Weights of a small transformer language model.
Size: 13 layers, 7 heads of 64, MLP 896 GELU, 10.8M parameters.
Training: a variant of SOAP for these matrices, 264M tokens, 4024 steps.
Each number is 128 + 24 x the weight over its row's rms, rounded and kept within 0 to 255. Layers, rows and columns count from 0. Numbers have three digits each. The size before them is the row's rms in percent of the matrix's.

# up: layer 5 MLP up, 896x224, rms 0.0588, rows 112-224, columns 112-167
# down: layer 5 MLP down (transposed), 896x224, rms 0.053, rows 112-223, columns 112-167
up112 091:148137134134116155140129126107094077108172109167139141175127144137114128130103131119073136098162086137088151123105176124111120146112122151125117140111141110131143094105
down112 101:110121096164094118124112113111132128138122101097169103118111159141121126138188141086144157131117159084134153104165115130139103145138135089148085109130140096152135148135
up113 068:078144133123122148110129127105130120135122099136155121114114170152100167144136133104137141142134151153128121135133113134144071133140127110113124135080105143102132167140
down113 070:167134112102112113148120144128121128142109131127127124122111097096156102119129101096177147138136123113131155161157125144068137132130120210176119152176141127158101147118
up114 100:137129125099162188128103106111155132117130154122092150126173094122131141074091143149158121164178144131117122123090188110144153109150107149142129144141125114122125126124
down114 102:149170162122103108110115153089117140106108143114133207119100141094130128089101155143134151129165138126167111075144178127159106123139105132139125103153150157152132098111
up115 102:122134159197132124112143174106145142155107122128136088154123150168134132138144056140115110134121101129091125165149136154099135097134119112118141125182139159119114160136
down115 105:127149119134108127145153169097163101142180101108161139132149137076137127058153118120146114119174093125135137110152069098129098127164158112147124108126111119098130084117
up116 096:191142134071129143126162115104156131120091153141116141147100146137158124128143087169173087092147122093124088115143098113157138145100130116101125131180142134157139098157
down116 094:132136106100122150101094140108105123103134149094160112105132102136127149124170165149188114153118126111135151164112153117134104137172122091110139105132131146136136101136
up117 094:112134145136122103159158146081149131115137148161119123141105106158119130110118126147127129102123154127132141102147130107142164157131146062122118148160136125148127130094
down117 097:134167101102106118113093130152100121058108134139119166089114087179134093162118114114164151126146165148129145177087151118155101117090137069126123138155120155114066144124
up118 100:153118120112142167119158152132064124149124137147131151146145138139146146168138123132157133126100088124134124121168141159143129096160097107123176133112138131152132131123
down118 097:123125138163162130121134144143123198112147138116130160131141158086130171146136129101139128147126120113118083078147110155108102124138081097190171107111150146134126129138
up119 103:151066118091115148139157171127192116120162138114121113164170113122136149097138134133124138090089117117135137114123109079150130186104173151098128166113101115062139139124
down119 100:137099099107147148106121121109086144138157127170136118146076119127135142100126121131117123117076073109145163116143092116131090125174074193168079098100125126093148126136
up120 103:139082131108145149176158118139136146132146135105150124128121120126139146141121130124091121128129123097107159103124138149172134158124157130099109187110092118163078115144
down120 106:122077138108105171144136133173089141112112127162125163115114103075110125123141112112133122116145137123127133107143140127157088137102138177143129158138100105137080130123
up121 116:120146157126145133089131095095163114137118158149135116094138127130150086138088146155090118122135164151159134143121131105099160101127137104093127077129111119134120174163
down121 109:132079102116125129116138140131117116100144145117119133108136163095157124137141145130171107117091124147101088148141144160138098136150105147148142108150116141127109111138
up122 096:095113172155139102135135155133165154127151105104117140123130154098104143145118119130129107158108171100127129109163121129132116122112128123082185162156118114132124122145
down122 102:169099116151132117123143147143130098135150125113167123088141148126100115169146124131112113115127113117140149146130127147134126090154169126161131126093114130130153102162
up123 096:126143102126135115130126117133161164146167172161143117131117113146133118098087174091136077152135155151096101159170132077153102172141165143093132141137118102134143127104
down123 099:136146134133118129129140103136138126129157093110102149101102105112119120125096103107138081163109139100101075136128162155070144102084112146147147168130113130120114139125
up124 108:101132133152115125172124091127106133132116062114109148099082121146128144079118129103132184110116136125149149106114115110115123141124142144145134145148098121120120146149
down124 110:148120102115175085135139099145100118111108145156106117109136167105123077101115113160149136103129127107147084166113149141193140146126133055144140113150153129095117116126
up125 097:125108146115128109121126116162118161134130114120130066116150129143138160145154145143104128151104106117148128164132102116188176169150098098101139147132123109142117138135
down125 097:111104075154156148116155136151110129123130157135147107155127143149132114116142133117087076113149122116121102136123146158152088141130151136160134145125126128136128078131
up126 106:099181129144115160125138107138138111167125155149122119134060127132148119127109141091162135143132142158138132173147144123123191118125141087162125151147126132139146133060
down126 102:155100144150119120101149140104137144127133151132134134113143091117134123166139126164126136166131167151130131128089099134136126111145157091078101109133123138122144098059
up127 101:103152122092139132116114042121154146107080142172122184132159115157119141110159145104097161141126099125108093129156103138099087117125112134116168150111131117102121159146
down127 105:069109115183108097123144141144134124081128159139118131104123147173141112139118167142110116140119118148103155135104119103173109146141094120112144145091158123150110146096
up128 097:117146117128119150110113144124124141116128113187160072087116135114121139154142127129137162099127146130159159132130139143139113130148135146113163180126124153156116145091
down128 101:098182145122103094094128133122126106127091125131133113163131141121197119141153070114115146136148148092137173102130137108136116161130124140141088173126141110132125135136
up129 106:123166150099105148084153175079136133155164105161123135161098126135142086120130133154149123123062140144110138121159095096138118163145105133152125140120084107142112142088
down129 108:060136143137174083119102112102131111110154125103108122096123131158123175152134182094071115091112159098157166066125155132141096103100174104122138115101118098138153138117
up130 106:134127165132109124183130112144120104099090135062130157096160129121115147171112159131098173118139127122105117140112119123080165130107123133105171091169097109117105088135
down130 110:159127137149111145147133160118132162153129159113090125095127164127096103159102134099128170080129115065116127160128067132107151092082074108114119135151118155118151157149
up131 122:154127180181126123118147143123105138148142141166145099106112112142129107112132157195139165164099104173122148128126149118066128072080128141125120129060133090109117099130
down131 121:109122096141137185151143136126103091156114103117126164101115142124108128160110121129114153104158159162115083172167131099115096110148113107173118125159139121132156141122
up132 118:138119148134152114075155144096173153112114096162163105089130118168154167099068122145148168125103142121134095136127147127134146164158158106112137115121181125126140147122
down132 103:141113126092173152134111101137150142158122071141166167127129131155116106114073149123119129149112105147116096123122136130131136135169139129125100085112149135122125096174
up133 091:101136105158169152132138113115090154150088109075113125156115092106124075122119147127132132157100119127111118114109137113145136094127123102161104095123139161127116101102
down133 092:110153157076134086138099123139106075142153150145170126146150088103100110136143150070081132152158124126125137129119146097147133135103124108151123123117091146089147182147
up134 089:149121113146101129126132116115144114113143113099139119135148093117119105100141132119101161083121154116141133099147106143113131098116170121107128155118128149143102100095
down134 097:130118137123143152100111155134137167120142107148104142116128164116097101169156131131085095130160140132140121130161144120139151123118154123107117142158116120118172156179
up135 109:131135163103146111170130118150118157140116103134065138142162105147137120166087077062125105129116158135139171122116134151089096119106091140094105164127082134123140179122
down135 104:096125152110114120101200098114132137107163187127130108155177143123138153106107137116072124097132122126108125120143137143108141184147106126129153115102123099123131099154
up136 111:093155082117129178077148162132164117147121120145107100131122130135135112144108107083123123090131118118132106117176129127148129118123176097152124116089110100168147110135
down136 103:122151135085120131134152095057140137101103178152181107115115118164157148121099113114136139146163155140129131125134155110123140171124099129149115128147147107160124130141
up137 100:154110134119100137127133132084138138089099116126106124144130167172105133171118113121147122121091082107115109111097137171102112137084110121144149120162129142112119110105
down137 108:128130123120141181135137117095136175109127136134115122153117094189131112156140132115119114166107144105112110110084137157098137104108127109130131106198084139113131171106
up138 099:094145132144149129110131167131115114132123139108111144154133121104112142125126112146103117113121148141138108079136107148158108092115127106136081125143090138114145135079
down138 103:144090105107120097133138135090137165067122147102121097112102156089105098132165134125138093176123161173126107117147123080113109145149103156156117176134126101096083120091
up139 100:115128141107107121127118177127102129160134110161077153132134113112138120146151110087111080112121093131146170148107141084107089106114127115094156103178142171116135126099
down139 098:124112111120171091169111115132105115115125105070140114142138154154094132147168121130143127064101153103080122143157109133118112093123110109170091088131106102117096041144
up140 110:082101145121147171132134105147140153131091118146135101133115137123140106142131085157150096143109156112128100157133124147162112082128169113099113140116171145092158136148
down140 106:171108153131123111120132063112147112129138150104124118130128141153110140121099138103148122111126166151092119131137141085142092151144172081104100153088104093140125078151
up141 109:131133145124143103145163111166141118141140159123145123119145104112093164110110128125109135157127128067156104102137160079130155137154173084113118154117127084088135155107
down141 107:160117083090108133102099102103098124157146105124117102086152136169141143094159122150152098160107128108138119112159167112126124136163122117144106121140114120103108080135
up142 114:108135147161121094092139149138108123178126123105113171108144113110117089155119122105128160109117147169106170113080108165116149166086138173064110095179128130106136157141
down142 102:097140125153088101106104099083120072140155171105151136110107136125108118149105126138108120151166097137107173118112080150152092115125103151108097107106134174148164133128
up143 102:091144143156137119135136188132150139108116157056128094109099095135128087130136096114109140149146107115104148134118115108108146146134128118156145159086117140120156126113
down143 100:118118165128115146097128122123142109123168130148161129134154139109153192107146159133126129152147148141093154099121116134113127127121095137128139118169095128136112102121
up144 084:094123106135081118134138071123131147140128140070119152138150145148110137139127108138110138106145172108146137111136158145084100103109137108112137115107099085098135141109
down144 087:121112132144093187101141172164116122138110094147125086109150148142112093143114125088122134148142106154154144130126142114117165114142133116150137140137157138139092142154
up145 096:120153154099111125097172114146152119122177192099128102157150099126164105147075080144181145138143168084135121121117130100076153118117160122130130130145111124123126172125
down145 102:157149164142147160143157097093141103137106147139145085135078140112086134141088158122165148117086130119106119130124095108104128114129106140100144130130123119114123119123
up146 108:137156134116112147116124098141129146096170127143161097106148092154152122119117128122097177127144125094122112104118141159091146124114112153110161171145098099113120134174
down146 105:121129143146138117147121138123134117118123152119097109128089127100092140178164122140150131084134143142121111115143151085140119154188140149120158131178109142169143092108
up147 103:112101145121103125133111127143154133150132136118144103140113116185111146148113187126064112168111104122126134120104143099138139111110129107145114133148141123110181105148
down147 096:137145122105081133140144107164152122176146143108111108144118167144124146139132113171152122134115084139085135154134129124163126123210158136164091101117100126158108116090
up148 087:112122100147194134139139129120136137145140136157115110119135065155136136100104134161157137074173091112151121135136104147146088167165090091140121176122121133134129117128
down148 092:157178169122127189125131120162131134151116111163110147150095144137149167127140103125125137158130139157125139121108127142117083110158123136165151133126094115128094186170
up149 101:115168113148149147118160132126096133131138126137130132132131111176149159146094115147155112178126103121075147144114137134101118139113097147099162138140084143160118159115
down149 099:086108132151116128082099144166162184091098163140112098123159114136125129123148137123162126125139110075115099076123116123164112155100143141127104145171108155145136130130
up150 094:103149129104144125161150119149137140145114101132132093141148124145120172138166095139099128101097106204134142129073106123141127159132111108082147140118116143144162126132
down150 098:166138106125126093087115083116126125136147153158157145156166149171126120119138144118111116145148169117147105123056149086183142134131126141102118136087147167164106077158
up151 109:146141122136148168116145135148167131098114099110105087164178106127089133175160070152172136145109113112114185142149105129125133121153099132152133203152145102110097143123
down151 109:105164143109114132146132116127137094099128116141153126113117128126180104163172135157106117082148109125157139147110126141076125134129141138174133132146113142142139112119
up152 089:120150085134170176101131148113131115167142142109188128105158126087138124101130133108110143133135134101169158138109101156133138136104171115101128109073154116163137129175
down152 096:108169131139175119137121132139120167136134137149141173106159148160141106121123114135137152185118129143084112082113119159107117136125143117150117116120095149146115114112
up153 089:110147120099121171092121068089115127122124117125139127107149133112112122122113146110171114148076102146151135103085111163149113104130104145179091135131101137100148112124
down153 097:104158143136110143107157135089160100116134114111148135108132140115178134139151145146129130126079165113111155098142090151148104121139130127140085085139132140099097083124
up154 090:104135151078133121088143143134131111160118115150119120151096156087152133096071110123133163093098138153142137131109119145084134095174175113118119133146142089124130134102
down154 101:149133100129137138122123177105158117104135128130126103142104110094119069099122153112114116100123152136125142130181142121090152129158142176118138120149189140155097121171
up155 086:122167130150145154140146134143144137148091160145137111136146147093157097104141125081121097141154131166128130073157104109120144102104143107114156101158127159098153147149
down155 092:144095096140102118151150110146112143128128084126126130105142113157118108110145129155103178106152114177135094124101107096132148145158120136113106087137122126128149137112
up156 110:127094073130094103085183137122095157118111168124130107178118136163109182178111109106155114127116119168136099151136096113132149088109150108118147102125106135155104145139
down156 110:086128156159127171120138160119142101157163120102128150118122109093124135157141122115154105121141141088094151159108146068135121157169112127100124104110144088151149136111
up157 118:132117125083148136078131076124086148127138098114114142124142130121126131081145123100111111138120129112145103151103107131125142121187112115123117123138139115133134103154
down157 107:132107129097130123073111122137092087158151167138140132125152155136059143119136132145126144086110175116129155164143134133118140156140116122127134109136162145084178102138
up158 110:110131110138090116118153144107113126077086078103144156115133135122108143141163143137146146142129125157147135063107090162152119132107119131105135140120150131135132117130
down158 101:147112150100163112135088120147149164126159110109166106137127145126109138129138149129182137131152121137147096152148149069108134155121137129134098132160115170139130122148
up159 092:099149106127124123119138191107137146150107143106117137132130106135119113086118128117082113117112130131152162146111092114111097144092139085118103128134169138154134134139
down159 092:118141073090141110138109123143104106167113154145101094132114129116085101139143168149109149106122106133139125135151104117143137114156127102124110130111115121137173144155
up160 108:118127127130139153093119119153085095073153125075119121095123123123094158147135171110113125163130116144117141121139158161097125147092082112128126146122110128143134138131
down160 109:124175094113084145139135143104159122131138137160104101106154141144105104127146174097104126122121143121110140073158124142117099117098089153140164089126089107164104129133
up161 105:133187132135120145055096099107082120095116118167158128162145115137152143123120139100131124109125127117135156152132140116138136130141124102109126155145129149156124149180
down161 101:084120111137107120107158112170126085114130145155126144148083166137135133120160069153129117093114150167153123135136099125118151083118109162127120169140152116135102179138
up162 101:145111118125110171151116121135092104084099152080152124160135125113141130140123111123108119154125142106126142079152137134160101177115115102166110181147121134142130135116
down162 095:145170119130186106130112143092105105150109133080133145191088158143136127125128145136128133103124107130155088136115109138142128160150159123139106159118116097121171097120
up163 070:104120113120159130149182115134088122155071134118098151164154122169115088145081124101144150145123147153171135125118079113132084151064142125109139148162123144104094116147
down163 078:142126143101107143153160161140072114137106159086150158128103140164126148129160126108123120110159099136176156132083186134158098140104154172157106090153135156082136123111
up164 103:123122119169150139119140159172182130128152118141126137185114117099131132116155116163103105142150136152142131158144095118158131107130125095109101138147112116122113098158
down164 100:146151191130124145194108136163071119172125178103145124100121173144119146190134146151100114103131108136139129102154136124125119083143143106139141095156147168130132127140
up165 086:151128153135145136107142086128198137102151126149127133138133158121114120102120142160155111132120148107152117162160137204138149136120124108118172159154110150121160163146
down165 091:145139108160142162097138121126146112094119163118104150125177102129122106132133125169134140150129116113137140110153106128091112106117090174112111139147105148112158122115
up166 097:190130177101162156146123114136119088152103152115112122107095110139112127165125187117156138125118096137158096105133109141131091131133137105108114121152095137160147124123
down166 100:101082187131135141108142136131118093129107136148125111097124124076143085124113076144109146131111126152148087106128154113125148145116168108115132127108144133137122121129
up167 115:129152129167151104121138129123132123103152130146140189093137195108116129140114138115161136113132109130143129137148141120101113127101159158110139142151119096115115131136
down167 111:131091148107125091142087096090120126127109169113107141145114151148116165127105135144111132153126098115127138147145158121123157116106135134108146155108177119111115121150
up168 075:114163121146142123098112138104152110116108136132100143163152087123130197160145127165090133173104093108123117131105167138102116184122144111102119136161074110114122152122
down168 084:144116111147114137138114153168141126140116123134131104093128124091121130087115106097145086102138120105140137122074151141092076083118101129124159140119123101118120159120
up169 090:132136170144158137168162104106147181130090139164117137098072094133162122108147118163128109100156067106127140122114107153133101120108129128123103106144123134133128171126
down169 089:150114132096161114155161121113121145122120174144084116131136143136115133134174102132123091125144106151079101127111172115162120164137104145178133103140115149124145125131
up170 093:144192146142130138129108151137133115115177161128136133157094088116095119132123174108112092149141118144114102133123111095134117138078084127107116112163097128139158090117
down170 094:144150089161113170161118150097140140153116126110080159126097147126147132141138104153093189138088128123140088123114114125151130148158156117122120102108107148150142130099
up171 117:147130121153144137147130100091131118120143148130159130095160144152169144139110140133123123162120129145107133143156115092095097069172108089179120116088175064120124133165
down171 116:156168112147118126123123105118125130130120121147121151139070097135091157128160133105124128132132119114150146095141105120126124102177114112112083137151162147169123106125
up172 104:128143130147088084132141154164125109112130159148118137134167132133133130121070143131138169138104125136095139107132131129145160117122143110122133121133068108105144148118
down172 102:118124160100129132127127135131131093111159116095145139145135099145129128145092152127134149124084103123137100120096120099114110135205114162134100133130082111122151112116
up173 111:162070122097145101105139087139109115115173120169089135117130143137121148152121150110128105137154120120116128163137161117134176127100120104080155136132096091125100116143
down173 109:124169185111136130080145120113088096128150120165111164122103131150135156172159143110121145138152134163098093131082171115148159155114151131089135142107126103090098130133
up174 103:133108150166155146096148193151130121142131164131156101135192105147122112169137126093164140106100123111130125136138134132122141144089147115105168098111125115140139119130
down174 102:121146098141138131086152156131150146118123135074117120122065117119087172144121128157136185115156138131159096118113125148148131086148127090158090101135147125090077103097
up175 105:126117144122116141143129166110099100134127148161106120103084127184110164143160161164134106125164154116179142129091114122135130097081114111145135155103167106131136167110
down175 103:163082129161110151116097150104141107074105139104106141098124096155101115116084092141111159099101130096107127148116121134109086147125119115133084156132178138134160112112
up176 101:091098133124131118123085103121148113146115148113132107169138123128104161141105104160140106101169132131109116166142133135088154088096113089099139159114175050141139158156
down176 097:139138159074126159138168066127143102103134127147139124134142130130133115135123109090118133105135147130111099134126121140105113126121109130100132125123141112124112130127
up177 119:145126120111180158107128108088102127138101098127140133112140124086109175164131159145089116147111171104089115147152110117107093123128116116076116164143105118141105130123
down177 115:118138143073088153135133144149112148143130140133152108134142165145112115136097144159115150121084137153128197175125103122144111139192078116148116120108100145117112137136
up178 089:096142157096086119155127070128104098121089166109133128096151132134144124159122092107099115107118132115108147142120100140170146106130130156152157126092140151131108113177
down178 091:108144128149124114131128112152117124153119102065145138154115106149120101077122099144102169104162145146139108098131121148135126132134106173157153111136146188117132137120
up179 094:107099115145097137156111138167120140093079130147123118142134104134120119131149107080130120135073118156153117129135160144138138108092161141132124155155117131139102117080
down179 092:145145143121165113130122149168110153156128142144147158140118126127129160184109126122086137081123129132121134121132114140173112103114092128171100148134132164133148123125
up180 095:137128091152124160131118145141108143106101121114135116160166092102079149138145092133170139100099121125139121151124132127114116119103102137136152160140138105153157116126
down180 097:107111138128133101114122118143126109141110160151187139118128125141148137089166147129078157133138121094113073177114112157091149090128090113130165114108097175130134044123
up181 097:152135113118125120115171135121122145112128158120134122101140125165113160114138141074111106109124153086166150146086086112118151105146160128094147149135147152071137142108
down181 099:148125144150176163147144154145146085190153130146131114107131137084154117121128133136055108166131071145116100101141132136099127108106128129136119136144144130162139101110
up182 099:075132132136088130096118072157135120093159098113097140103134104098147145106092147161143167153115117128138085133116112119139114154131115130138122183154157114123172129094
down182 105:112164147144141133089126147151162119113144085098178104128116094173135130147197147144099125133145110175077092124148108092173145153095113136117138135159093070120149139147
up183 098:165136128159142101113088160135115140135137118125133114164107109162113168138176133158107138122098126126111121148164113150127143112129119108157145129151133133164115152142
down183 099:129168122131105097162132076123113145118108073116146083134137132196098129092111160137140141142157118148131129089141143114132194083120111121111114085143139170092146122132
up184 098:099136151098159170114146094093132134134095124139143121138118154113164130165101118100143135139120163125150127120122108111134090121110139139115120139126103146138135095113
down184 103:162149167141122105166136136092134133115174141129146101153158068151081190154124123126114138131108111113113093126133159149159150121122125129126160144141108130149138100094
up185 101:122118146101161151114106162106132122129124142127129090108094152160124141116071089171109146174128134128116117145142121106088153158083122129142122149144118163130145164129
down185 103:090119186138132134142158113140108182186094123150132113087107100124114126103136115072099113140102112148130130158152100116095142124118131148136148119134127104154168105144
up186 104:150147160149172133129149120112166127113135132107102141175129176127128150118091156127086118176103132107156092120109116121148140143158125142126155127101153134113170156103
down186 100:134143137098190147132149093147133150129094099081159166163114147143175152113152168162110110177136149171166152136164163113096184119131144109113140145123125146147131115107
up187 089:105147113139151128160114141158123050127131149160124120144116145132139142180136125085138070156134154095133098142102121074169097153091103148136113140104133113148123138130
down187 095:136133106125150132163120114154121104085115124148151150138114107174171106119102136120135119082145122102094110118100121175120135116146125144133134131128133128128135125167
up188 122:091125137179084161094148120173142165158118120104104095103122121147161137135153148138143104087147118155130136133159081088120139108107181169140124148145141154088152099090
down188 112:106136121121103089124128135065113091088146115158138147108151126158146126088131108148151131144163115128065133101122147110151121134139120149080138124119112192130136112119
up189 095:140139128120136172121133094160079136115104121141136106156159128146166109117149117107141125132164133120143103172116142147120125096103154139076142162157154130127141172124
down189 094:108118096111139121112095113119123126131158100157139174070143085132089111132111139115148151156124139137103148095124109116135127125119073113111135172111084131124159100108
up190 109:131118166105130124103105120146175138107152089102106147149116146122150175160095117095160155156147111148144152109133164093103122148110114148114145114104151140156127142114
down190 112:098136149180112111170145094141136110140125135122114088125095126119127133166119150057134143163116083103116140115156095136096151104143164132145123164112151093152143081117
up191 101:118138119113141140153136092132126093112091117149152121131149152032111167170120161087095197157096139125146120154107101138114112094088124105182106140118100114112126129121
down191 100:124107110153125094143092127117069141122140105163162107172144154153121123122115091112167136154054126116126123098140134163114113084143159138145116174106168120089126119134
up192 106:171131130102123097141151104106131145160146163117136113151181087129147146146118142136107142109127114138133136118129105121116140135100153133180144126152138133143142153143
down192 100:134133136156114127170152141112106154147097097104162110160124143140080104128102148133137115190138134157098123136133128124195138141116150141135134119136139127101097163160
up193 094:116168138140109118096146146161140115125090136167119098147131087098165136133139128123154142109177164146185142122122121121118160117123131099131116121156149155133093123129
down193 097:163117118149144148132156146087146147143098125159127128136120149137123122108087121141138123113113130061125162136151144164148101056112119175131133114150149152145156086147
up194 120:138114149136129133108128123133105141136137130126144092128144117149176179120155094124115141131144103099107099116128095107151177120091096131072131151144099133102175147179
down194 115:111125135113119127160088132154126162157116091099123161154124102127131182124146143138160112149138144145147141127094137122138109180100140101139078159119159159123093165123
up195 107:127114121135134113151129124099124118187116123151112093142138146125127150136126152134160125154109159131112142127157148141123168105098074137112176142104153096100181086093
down195 107:113119114133135101145101134134140090134139152156149106191085173147106120169126151096181146117128162172102136154158147108138092126151104138114147108122146157103109162129
up196 100:111101119098166127156174120105134128155103107139110148136132112156154132166126122111127115146085125118140137141117068083132123112117112137141084165135082072151142144142
down196 101:130131131131134157143121135087120102125134142147119158115119160102147122148104103179123114128153065131132093144151144140125096137131130144121141129080152127117177096110
up197 107:133162143091151164131132165162106172138142155139119142151194128102118102121138129112122137146119081100095175106093158157105131130137126117141145132132130160110151126117
down197 103:137099108135103135151140128158124162115096132136105132133154159109117104163165137138119147120129107100109108162104096134137150120120139139136159121132146137088142101105
up198 116:125136096126115181147151151114124134127129084151076114136121165141129133147149122083123175113103133134117168126154140097127141147093103147131097106120109152098127124133
down198 106:116118159104154127131137084124134197133101109081175144133128104113120144127143152123121095103115164132135116083149121120119083139091126115105125118125127161124114158086
up199 098:115137093109101109117129122116149132108101148141165156138133102093129110178136092070119133105136133134120145112155148122132105098148167073140106163103073117119148109093
down199 099:153121159123164066113085139134080182146121120139089092121137108075132125130115160152132118102121130107129128141155119160112118106171138112135168145142106159134119091125
up200 088:103122124103143149105097138104208124107143109161119108100126131178119132148138143117130112120142070132111135108129128124102089095152095107109082153113078119124129141122
down200 092:101130105152105124145125166135108133126124142121108104117171127114169134095135078104117116105161126127136150125098096135151144124118170133097113128100129118121159093118
up201 099:166153141131145134107115149160125140164162156131150154132072163172108137137140116085133169146092164129117118109114103131107162086134160129101138130151144080130112139119
down201 098:088139160175135120114128145174145114102077127147093148161122126151139142144130112167141083118125149116146109164112154140162160152099125103208143102099132078176096144126
up202 108:102138174106112130134145149095107134144130148126108128129106122099088098120147110118125146131142140111171125141087114117182118108115141117107076149097105088168146081113
down202 101:102108109124159120126164140088107120116131155141135161153103156123150115146114146127122155138137101136111125144161102104152111176152152089134135150140148149109147122096
up203 091:129119165121129127118127077114119151126100166105087125125149122120096088146113133124162145112140141127130114130117143146145128143089083117111130131169126155115132130114
down203 095:120113150131136129109117104110138163108099093118123151144164140116143148122116110122145097129109151146109102140144138151136063163125157127111089178120107106119156149088
up204 112:130146153101094125105140128124089111129136129152126167110126098109118105150152130133096095075127140151141149175100160105111121102121117117128125188164117080145147099126
down204 108:122157096139132103127123099109131136128134131174117139135135141124130122094138171122131128154103108167127129150110139119147111129126164153075089143145145131140101122163
up205 107:115122104097151107111115136175117165144138087129158129142089128151168154119160182109152144118166156113138139145168095162111160138155108126106121172125132127144145145130
down205 109:090123155121151087120129125130137119156135131145143156179097167117100126116151121146088136109129117115114138101112103129130158125106135104130143079146073128110142128099
up206 098:115154093147119136090086140142108098132131144147192124112119113123111107105129142150111139147104130094094096132118127113141154094077118142115102098132155145127153103087
down206 097:171137146149157108160144153150171160130167146129160152128137108129122155151145119133090165156168126154134124140153140131094136168117190117076159113135131128128091088116
up207 092:114142111143141156093107128191126128077076132144151158087085157101081126145077123114117091090136148111151147107166117118130137163107118138144111143154131102146125183101
down207 101:106118117118119148114127120134103142093108109150114104114112170089099112085124109166123138110110129122164139122116140109107151110120169124114099121100163101199145098118
up208 093:127089132154141146140142168061071146134111129113093120121124121128186134122160101117155114133135114105131119091123095126148117143119121090134120117185159144138136107141
down208 096:151109102120113152146150129124149115181133101137107153106085180176154152149079092127142153108151125123140073088129151127111130124167133123150169148130151082118133107155
up209 108:145155147149156125123126174134167155099109105143088085096140142156155131167161091103116092132139115095111088160159146148159104124105155101151195101144068138146130142129
down209 106:135149160136104163135111077151122115237115172141140120144132158166146142113131106133098134130100149135160128122148102128115122155128148082125157130133146103110138155095
up210 105:128147105158114144128132151164097141119117173126149135161114139131121086140109144084143080116092083112129097111122148138138093101138143163149094134139142128174131145099
down210 100:102132158107084121119117128154136125132159081104126097118130146134132151162140125119165096158108101133064162131172152140132156131134154120082132103109092124138123118169
up211 095:131149132118175110101146160080113143114111084164107108132091135136135143178120115076147127128096086148096131119119127098145133081114152092148111115156135129121128106114
down211 095:128125110146164108120111176118132139151141134152114139123160164125121111150190148150112091137125126167095152131124120107130099142074103110142130135114144144138133109120
up212 092:129165185154123104110196102110107133121141130121149134109136088142159098153111113098129117182161129129124138165130114141112119094114119150103140138147143140082157150094
down212 098:127166107137090139127106113111144166096139145165142181105135121098109095144148088096141133155101155140135165133150133176087149105112142128108152151140109079136148120105
up213 106:132126129107088121131118124110118118136122149126103132103085091193142075136091101117142132134181128113121115138127095105126156115125116127140131115171114133139088123138
down213 105:163162168166073128145089112095130121091149116144100146152129170160109127136132153125121107123099127141147141145122130139158137124135108095124118150096096112111110117131
up214 103:101148126123119142142118136161153142155121124083110156143124114188112145141104115156125159118130123098077153130135095102126152111123150101134107160148128110161125128098
down214 096:163133135115148116097100121122162137141130114142089109114128121116125155157158157146149136161160128147124131121094128132126151140173098157135134155149125145122117089158
up215 107:159125095144100151099129133099114151138143137138087128123142099115115107146124151101126121127141169196126167128147126130132073148112074166111128162123105114144128129118
down215 103:139122098134123097170116121116118132110110130119147112093107149163142118125144130151116134143131146111120132075175133121119169167090121121148115155124107152122119124121
up216 085:162113149162111128081111167175107155164096151116167150136115113113105113124084116118131106147139131154153161172111099098178159100149092155116145121168144152112153140105
down216 085:138205137101092118124137132104104148108163117123088111121111110124138138111160160126161137142166118102141168123143113081099144127168109133166108153182130131177130142118
up217 089:125126147104133109112107131118069094129123124152118135142102146110104121119109104114106141136133075140091141119120153148146114127129152079127091161098136103133192136123
down217 093:151137128164163101173112127172080118138153111101101084100118110089173159178134141145147096152149123125173124110163114146139111107179145171122124109128109122094098096139
up218 101:101128105142125112131145123095138138119139140166161105104157149106109082117118134117120156139155105099132118124139128124142151095105110095132168116101091082132118124142
down218 099:157119117118141172130122111117131151097113114123124154104115143131092118191099092123106105095134130173163172138129128117120121083147135117135120137095080134174122147118
up219 097:160139161138158112116141136110127133197093185108150115139125168158163119131162088099163083103104145119106095117137113138124084100130108102093087151143117138107133138127
down219 106:172177127119083122144162116154147132172073140152146123142154113115143111141148174125136120114145140124125140096089129133080132085095126153109142127180151138128127139127
up220 094:142108172106123122064121151124114137152141166172074143161116122116077139113105133093155066131123114127149097142117148135101103141102122093141147116098137130137100086152
down220 095:129120094140102114122123119146153133161122149120135132147126169074089060097124116087090086130086146105123081118132113122079152187106143149106124121153164097130097121111
up221 093:124098109129112118142137106127134086162127100091101144128111119148127110124096127076152126107137152092103159142148150139101173142156131087093084123158117096138183127144
down221 090:136126135119127109104144136110100158142156109134126078119156117114134116130070122131139141129169157126147057129088102151122118131158101187118122124089115122128140098104
up222 088:094114151119097133183115087166150132087152110148123121109123141119155094139137115140121144136114184102129137114139158127141105133145151115101094121146126136110156144114
down222 091:167148123108150109167134106108130120154114089164138167129064092128119129161184123147132123120080126138148174102123122088153154089125112164117108140085153092191115107155
up223 086:144137092143138131107131116097147145101154132135100101097119135165145103145114084112140168113104147160103114079159132131128115153121131169084152128137149141134134091166
down223 085:098112149089108132111110116106150146154169133123148130107168155143114178108109128140098134119125152130104117130133122094108160122152155122155145111085089105110126108146
up224 109:085142126124133135142130105138171154104181145147125136085157146104128167104089126115115089144108129106090092134164111116140123098096157101120095193125135132115089131161